config.toml
n_layer = 8
d_model = 896
n_head = 14
n_kv_head = 14
head_dim = 64
d_mlp = 3584
vocab_size = 16384
activation = "gelu"
norm = "layernorm"
norm_place = "pre"
norm_eps = 1e-05
positions = "learned"
qk_norm = false
attn_scale = 0.125
bias = "none"
tie_embeddings = true
parallel_block = false
extras = ["capped logits"]
init = "normal"
init_std_qkv = 0.0136
init_std_o = 0.0136
init_std_up = 0.0136
init_std_down = 0.00681
optimizer = "muon_variant"
lr = 0.000589
lr_mult_o = 3.0
lr_mult_up = 0.883
beta1 = 0.93
lr_head = 0.0119
grad_clip = 1.0
warmup_steps = 200
schedule = "wsd"
decay_fraction = 0.578
decay_shape = "linear"
final_lr_fraction = 0.0
batch_tokens = 131072
seq_len = 512
doc_mask = true
train_tokens = 1195000000
steps = 9118
dataset = "wikipedia_en"
Each number is 128 + 32 x the weight over its row's rms, rounded and kept within 0 to 255. Layers, rows and columns count from 0. Numbers have three digits each. The size before them is the row's rms in percent of the matrix's.

# up: layer 2 MLP up, 3584x896, rms 0.0256, rows 2451-2478, columns 336-447
# down: layer 2 MLP down (transposed), 3584x896, rms 0.0281, rows 2451-2478, columns 336-447
up2451 097:179042169202126148158139138082146120149133171152168138130157059116095104188205081114178146203179152107140162087130096094177128094107154080103144101165133128150146139117141151098089142165138047157135143098168235147075138155123146099149124113149158116181132114168121144117186127123127122086156149152132085102195076119139108125100109131103
down2451 102:106175113118100107119111110166122145095125153107161116156130131141078190068126086153143179153101094132116079151090187131123122113150146115121173107117131152094128100072136155155142108126108138134038101186161095125175158156119156115120139118149138152097126092106179132141116152115134069098141159055160129164101156111088130100133087096075
up2452 106:101085113089146140122169138123153150104142146073098106128141091053087188140146130088087132146154144110133110180151090052127116167086145139115090117094136105089189132140157165083159137134074100117162172086132117093090101137115156094102085143138111193114140130094068128145083153113134112099105105168128134112149072152083165137156159201114
down2452 101:086029104164119083064147119137132142125075148156166112139145134079164091113121163096114125145142125161188155062158148137133123116122162160137093107116173136197146157126110130129133193116135187134134119129097137085179118135142100128104147106092089139066149154133092139124128189108143165145099105105155084097116067184194090126135121142133
up2453 094:128122159163138093124127129131133139164133133160062088106109061104126123126112151139151070130096099163091169057125158115096148139148126139111107100160125181117073110098126145103104126107125101122097139143099113112087160110211174138122170121176202104137128118124136123134142150067088198098166132150081082136046129156102188134101096141166
down2453 116:136130102139098148147123132162144110130116103088138131116089108143146201178130168107131126103138132082170090082104088128165136135127092107076113114096097174100122185154144131207128122078152141161151129173159153162138132126135086136085077139121086074120204109138082164133071165144068131146107080138077137176135110109173087116065081100103
up2454 088:135116161130135152102087139161174085204130103176096093098156099144143096112120089136189115122230137102112089128120102120130092119074135109121132081106119119127196082157136116116171136109123162174143160139108127107223137074132156118102193154164106170106134125132112143165134133156131127179141116071139118140089133174148118160121137081140
down2454 094:111099106119088119140147159119061109104127162127138174204114162117144101159176116100148127138141094137044128069126089087153100117169129110119124134155164104107116141085186117097099139119165131160119114108106091139131146202149107168105102108068108097172120159181188084112145150097189105135133128108113119102198116128089134137132098081119
up2455 095:126152147155092187104126115150137111149116150063156130100145157136168114180141149180103132133135183114093178187128188121142099105123157107160111124138144117045159064153102132129140143144140132160100147099065100088112067176161126130177126120150115179082120166113076153115125149081075129097136136109158152086132113144158170089122165123088
down2455 098:098160111063106062135140101078169130147117140182112114063069079123140096087135153129088120119122093137132109109111086111130128133126100118142140100155182134170123150124133147134154119113129143108105120087133145128119163120157156126147153114155132099113110066132126119102101116171186120102105087120122177089127099182086145143112083105198
up2456 099:162097202144171084127148183088137127094153101143092090140130096134107160129176176162135151161095153138148136121135141093185070102104123103116096134110228128155152149113163137110124122116184162082176180106131095125159147182086185107132230128115164134159085161121127114124137131152137100137124155122152173143097119106148122161097149068130
down2456 110:111143129092094096141149131129180078168149072134167138086182134156116201111135100140170192179147125161099179107076152129124127140176132189121110170126147156181142108116108198127086137103095157131133102142079141131164123136107084120104116079168097069122175096173135175134081161097172073197130108112092163114107201019144104116094182147151
up2457 096:164147111179140113114144131114109113127150154131122098090073161140141173074134111138170110101165097124094140087134178161149100156136113148135143141130093097151163167093105147126201138121073109095165165163087098161180158130112106124123141125086159132162140082113144113190144099178142182146109126140126124095200113104132142061145137118139
down2457 101:150083107117127092155171136140129129145113109059130170143091117124131135139150090155123125134195145101088096141127090134136144133170099149125135128099117150123088127139110110142172129187082027110133121063146089103080144079103147133128138154111077138116107059208094180150095189066116117096118188130103154146103075079132125096090156142142
up2458 103:179101130115156109091171124158138136120112102148174093136139124158194110199139148118107139159182104167107127152119170139117103091124125130163178088116141086144116153138093119082151083116128157119127101123036178218132138143072145133145114079090081100124124075115120202102140081131160134117110074114139110077132150110174124101157110225148
down2458 102:134122081111138135179127112172145180131109143132062110095142167085129164091082110130181162103161156090098166088112083145140188134130114169146099096122112138153187151129078098142150144168122110164102145121117086140086157102139111075130106105140179145157081129144068184159195183117123048056126192176152179153170176167141154140119137165125
up2459 098:165122126170151089129162114180139141150107183152114136128120131087072128150125066131087053076094071132155100151154099141139123106085141113117164149195134162121162099178231097094130209129128101066156179136113100151115065098118135127123158108145142146112179147122121138119118052078072173177137082137115154136157119125056102138121129111143
down2459 105:142072117121131109125144098099134107147062119077123149166221130146189093176136115123127137123143081124103121143159093109155102138144131161098167158113154094098092118167110102122080078096135086174121111189134120175168083162176132107139131110146080109092134125089091123090084196112122132132072118185087133125166142107112106119094139139143
up2460 095:144106116105077128130112084103185083168176059095138136175145138123116076137169107158141108106081172136148179143170097155127154111104105108143162111127092142113169113128108171114083113147090128123158039076110104134142118183103101107178112117154174165090106073123139113114139094151138103160150101106130105121129151088123118084124139166152
down2460 098:149111127156132076142141148107072091115143106113096123105126052134157045177177185115130090105157129142139090130081134118120152078113141113065109077098143120148065101117101113102083136139127141087102076117174120138189102064163172109151156132237111131174067202131103136116150141114121131116146149139116119134156072150081168135108192102151
up2461 097:124097123093148171156130147095128171171155116043111164134130103182125162155134121112158154121146096139090146160145166176122132127088153119068105073135143084116198111155086101116229103118131092165141086102111109048123085164117069133136106124159085098142110183139144163129084148151164145132122127114196119132087139135104167186108101138202
down2461 103:184098159099144110107125129129135119113153108091164176147132149085130101152191178171147069158119112129138102103041143165183126139107120113162108136093174162106136166160131057114093150151156154105090091158142100144124122125108142132131150102117094190117113141131079056124146138075142110102088099131143166150141033141178162074115118121123
up2462 096:161116104109127079194151128124096074219089108110109139128113129060125105125106138131109081151122175148082132197142184100110221101067141135185076165111133104125098097171155117140141148110166197102130139129111183076155108143127114165126131126148105087108124116099107057164102119129167161088151160073161152190128107166176074093158080117131
down2462 087:111156117161146111112078124084186158107172101112112103105130144169118172123134093117120140119132108163127128119162063149154082159128167124118173129131069170118145114122155152199110093157144121101121116094166122179123144090187101128153099134112134139156114209146175145097127161140047139175108096184189161096131142112104143095115175079120
up2463 100:065130118165104169134058133120142109089118149137179096172145110163143152162116206136067121109121135172108096133137124108178060115153162152146101134127102127109138188104131119116130112112103130093111082111117158099139131136099116071175134095131130128123179088108116158176135078116141147140186094180064128047110128157073128119062122133197
down2463 099:125114111111125152151213110144117088128162155112042148100105107078103144093103169103058099135091127098123102137152152196126142133154076155116101111100115204153182155107151153105157056105069151118100121124186143093126103138108087107133165131160093120111099186108187175121098129126150087085142174128187096181132065158145106071140131040142
up2464 083:105108117150116137125098129105089128139138086099104168087136132193125076132146174155129192146087095094118118135147143192112052132093149136160125080137108119131146038096098072181115092125159146120143162151118104119111167180088105137077149222124086145108194081114097143075091061128097122140099109100160151141043148116129118145171124126100
down2464 089:172096120077089088084164109167116119147103128164124070158092118048132119134079080178123051142125139154182194108071081074079153165165189103101142181143194122133043147113165194118127140084058133142090103137183111117136066113145109162174136064100165112128132117122117129131105165148158129112177125203105136112212075138141167104104136121142
up2465 101:090131141169152150138166096096130164167105108111127139165064172137120117184095131089129108123128081137113137102143127092095111075123156094156169115111104133078107114152098124153130139135189102155140129139101118076142107118113122159106130121156114090130087130122095084128101152185116149123137097113143116145138064181116092172081092086198
down2465 096:119115165155101127092097126148127114085115149102141115133169147185141121119181092130071141141147167120131151132089129078140150155136152073155159105169160089120135111139147077136114116128118041102113160188087178160182194137146102102105135123096127105150160103150125164171142102115096199067096044139123196110109154117155144129115097174150
up2466 104:122153138084134098192159169132090144117042124097157037095111147122118118143168122133093170113154084115116153148085128119066126130102088131136110144183153085102134180116099159111146087136157166139119153145089174179134128110117121102130171127124100158171066145080131142108188116144149156133137134110167145129150136160142186070115147131086
down2466 106:178129142096123111089141088125118146116137094129113136103123121072140134167083151129103164122140135123070104117173088142142110053129108071113160148137165065162071144130113086141166097140123107130212088119088110155125167166112104118119128127157128110163156167154082097141168149142115176160110065153116170194099144139092131185130198188066
up2467 097:140074135148116153144164098078098110102183065099108103131126160092139137126128090152119113084143130172133116123152110129152215147141114136127125144122147098161189076075104106127078123111121119093117126148168090090149159081150158111105121036096136120151130086131123093228199109109102041079081138083097119137162122194190132109078111129153
down2467 103:119149136134154139161144093096121108119163111079039147138111156119173153127111113135133123107117101106184158201099148079145122133167114093093105152139122140132158106167155179163118161159107131156148109106155163148124116174063206122151132133185111106161109079105177100112147081117104135134108114114150118223107102115158155092110107113175
up2468 096:142139127125150163098081072110081096160101160114106102109121060138113137133188103187084130115105144145180140107163119140155101150093131117108100092185132222126104152124068098149136102167110086128112172159157160072108123162175105156159133112069105098100150138127135156131131107139117103140066134108146110180142144148092123042114028164117
down2468 107:086120136223101095102111168110157170124108127080155173053174119153117104113183138071137158063067119191125102101110093167148119175171115091153150133126171122119185130078161177147106165093054218123148107159080143137122154113110105125105139115168102093146122123118193092188192161137222081080103116132168161159114075114158130122113137114144
up2469 105:160134103162139128148135121086141151182122150172136135129152129112152194161152092148088098078115093147124141112171118147115203146163172128099157121148136157145090108122077154139088105102171072186142176113085151174146114172125114120102128121135132175198124125135144144126148096174244130162157163062125110110120147132080177142173110094045
down2469 106:111092130094177122144079146123117127101185077148130095144123092128126133123121137140108099127112120093121092120221154141145098084118148110143179146114129151110150182110207155165096176171064064158113177165194096108158097102116093182153077125145120137100110100126182152098055135170110148119154123122127147077157174077099149117141090079099
up2470 100:107102141095119124091172087189181132054103124091157118099174117086113106111122143103103078110140116133127148150152141185159132138121125099117102138134129084148147111146097146192122125136126162150136064145155087109128129123086158144117092128116115176152129111173115128189140123127076136147113159183174167161132154163187123218110099107064
down2470 096:161139095145050075081106141177109107241117157110129136080107115074136077090127109154103110122173066129120121085135147127102124172195123158083075102085140157170159128067107187100149132091147114110147145088140118095190101092149147110140113173111132127116178142073142085104104180150089146086174157166097130103142086154146150081169089151092
up2471 094:147042123174154091138120122171129097155153150156129094106117196157177113177188123128118091151178131119151130149137177144173099052100116146108161138121164119146088137114121108080168138059045151156144126084151114137130130111135074129122173104139152103145178146106128123102095118155103101066094102100092202113078154196162172120093177142126
down2471 104:146137088146065124082122161119070194095157099152100137153091044164090173140080090106133148137112164133103139128085141146090154104126134144072093128124129172116168131157135087119097102154155183088165086133115140081121134150128157132142128178133079143133123120187184166117123182166153117098046123128132133145203100155082114074206091128098
up2472 098:122111196160137141133120144083070163110168105126066135095128119173134124165138132211146230118118182133124106131117121091134135074188146138125117134125088162155074125156132148160174110123131123126149115164072101135222164093124130079138131072163180129080096124105141119175086079133109152132087115116094135127161153071124098086100127111117
down2472 092:151157073177081106033125154143098101149050127074119157142083137143106114150141152079117181141141126154166068134109143174138131164156175145126103108159195091138117109110156125192073125144195082115096135137174125127135128153130144145065132113169164157139096053160188067092099157144114069149118100111106153127159113104152076158139129137125
up2473 109:117072100131087138068143141125136218132074160121109158119100117055145151087111086119182127121107124134110118172070110136104115127151155132205169092062119100177126146124141131140117131132182155117145093091129121112111128098145109112121169110171098107092072167131083119105169145138164183139095104099111128150142114141150154132221154122094
down2473 103:157112142145121146117189132153134128123136171184131123145144102167174165108156164177123171143111157108093130161123108097134140176132081114106101060129176164135118147108127127126131119137144141107075169114120098142089124102085112133134140101116123123200167094079176124120080140112185175076166115164155135137074114135097142069077135163136
up2474 091:116078171171137085114104093141170128145134090153122147121138158088110131157110095112136181106138160152119086161112178129099124140126114129160139112142150144102145126149092143082138067147129075119147149091176131067149150121075072126114163100124103065136200155107103084158142091119116140093147154099079097113121131119117118125149009134092
down2474 099:104133131073132160096147182112059170144160168115060095116137136116072102163056141068096082097108072141124154150125069066161099165139157115118093104109102128101099182121088135190172105084085137149069088158113082083091109097211136115121191106170149128124087145102115171095152132099113086096117043132154169145063150140154135144122166146179
up2475 093:150132111165103171119181088153133131224086102110159169113115130165105114077109155123159162110133153129122108141155106123152125140148152077128132156100131143137156143102076171087014187099148120075179132217125116093124145171112157175101110159151153145128158153117188152127033079076125097120163162075126146103108151118094133074184120136123
down2475 109:108149092143146100142112146150131145126104151137116124135115138082167144119099098121079103098125141173130119112090116177114155145102082194135076080094143127158132097126159041150075142148141114128008111071108181107134147095141148140118126107108102173124142114164071100121171161141156182180105087104086176080129100137163115198135141129121
up2476 094:149147122152115130156104185090146114071114066150103159142189097068134123057109111079158123123107119160144125087064092111158140107109110173096118121128141104108057135163150105099141123107139181122121110068128100096113121115091104170081129180142124125149104068168134052138109158101060164168059173119127102095129094128088165174160150063070
down2476 095:171167131158145149157141160133119161186137108133195188080092160097112047102114132155170165091143083153133184117193070143108100142146158085091123118123141124104067108198116147151112141131124148154051091194120131176101125138164119088128121102182168091100139135121064138136078142175120090175075131139100179120156116140142107155129136128141
up2477 100:183120150063117131131105167145125086165082153150097149155111158079124176150179142108141112103124056110150155183148156094111130120113145146125119096088123060151131143099122121133110159102093140153102141151120150112068129139130137097070160120183153094112137140176185109179142110078124114130150074151091106072130160115134084107090172072134
down2477 111:153137141156137098134147104119118120102072111146149133122099110081113165124078166074115112123128183155116117125083134063158158105120106093081142111127089172130143108135151130104164155138135113164143115143105136164113143109142159066153142137101116129136148085118135100107161124121156068132108184157137100119082159140104089179135092127155
up2478 085:163151181120102102105140133098153144149168028123154088147097121073115120151069082158101162130107102086093168089108100097134165114134110145083155152108161163153183148112086162042073114201160158093115129169077149123189139131171124142097087149119122094134219188155109082150086106134165099141090149114095152165125097067146160131124148137130
down2478 087:117145156142135108127109051156144144114140100150173148092121099100103098158161167082130048116118199190119105119120117102112149104095129177143158169119133123153080107154144150171162133131142085184093187130175103137097114084101133124151139156133120164139128091120134110165148125118160136096125126089136110154073164121165063178132133099113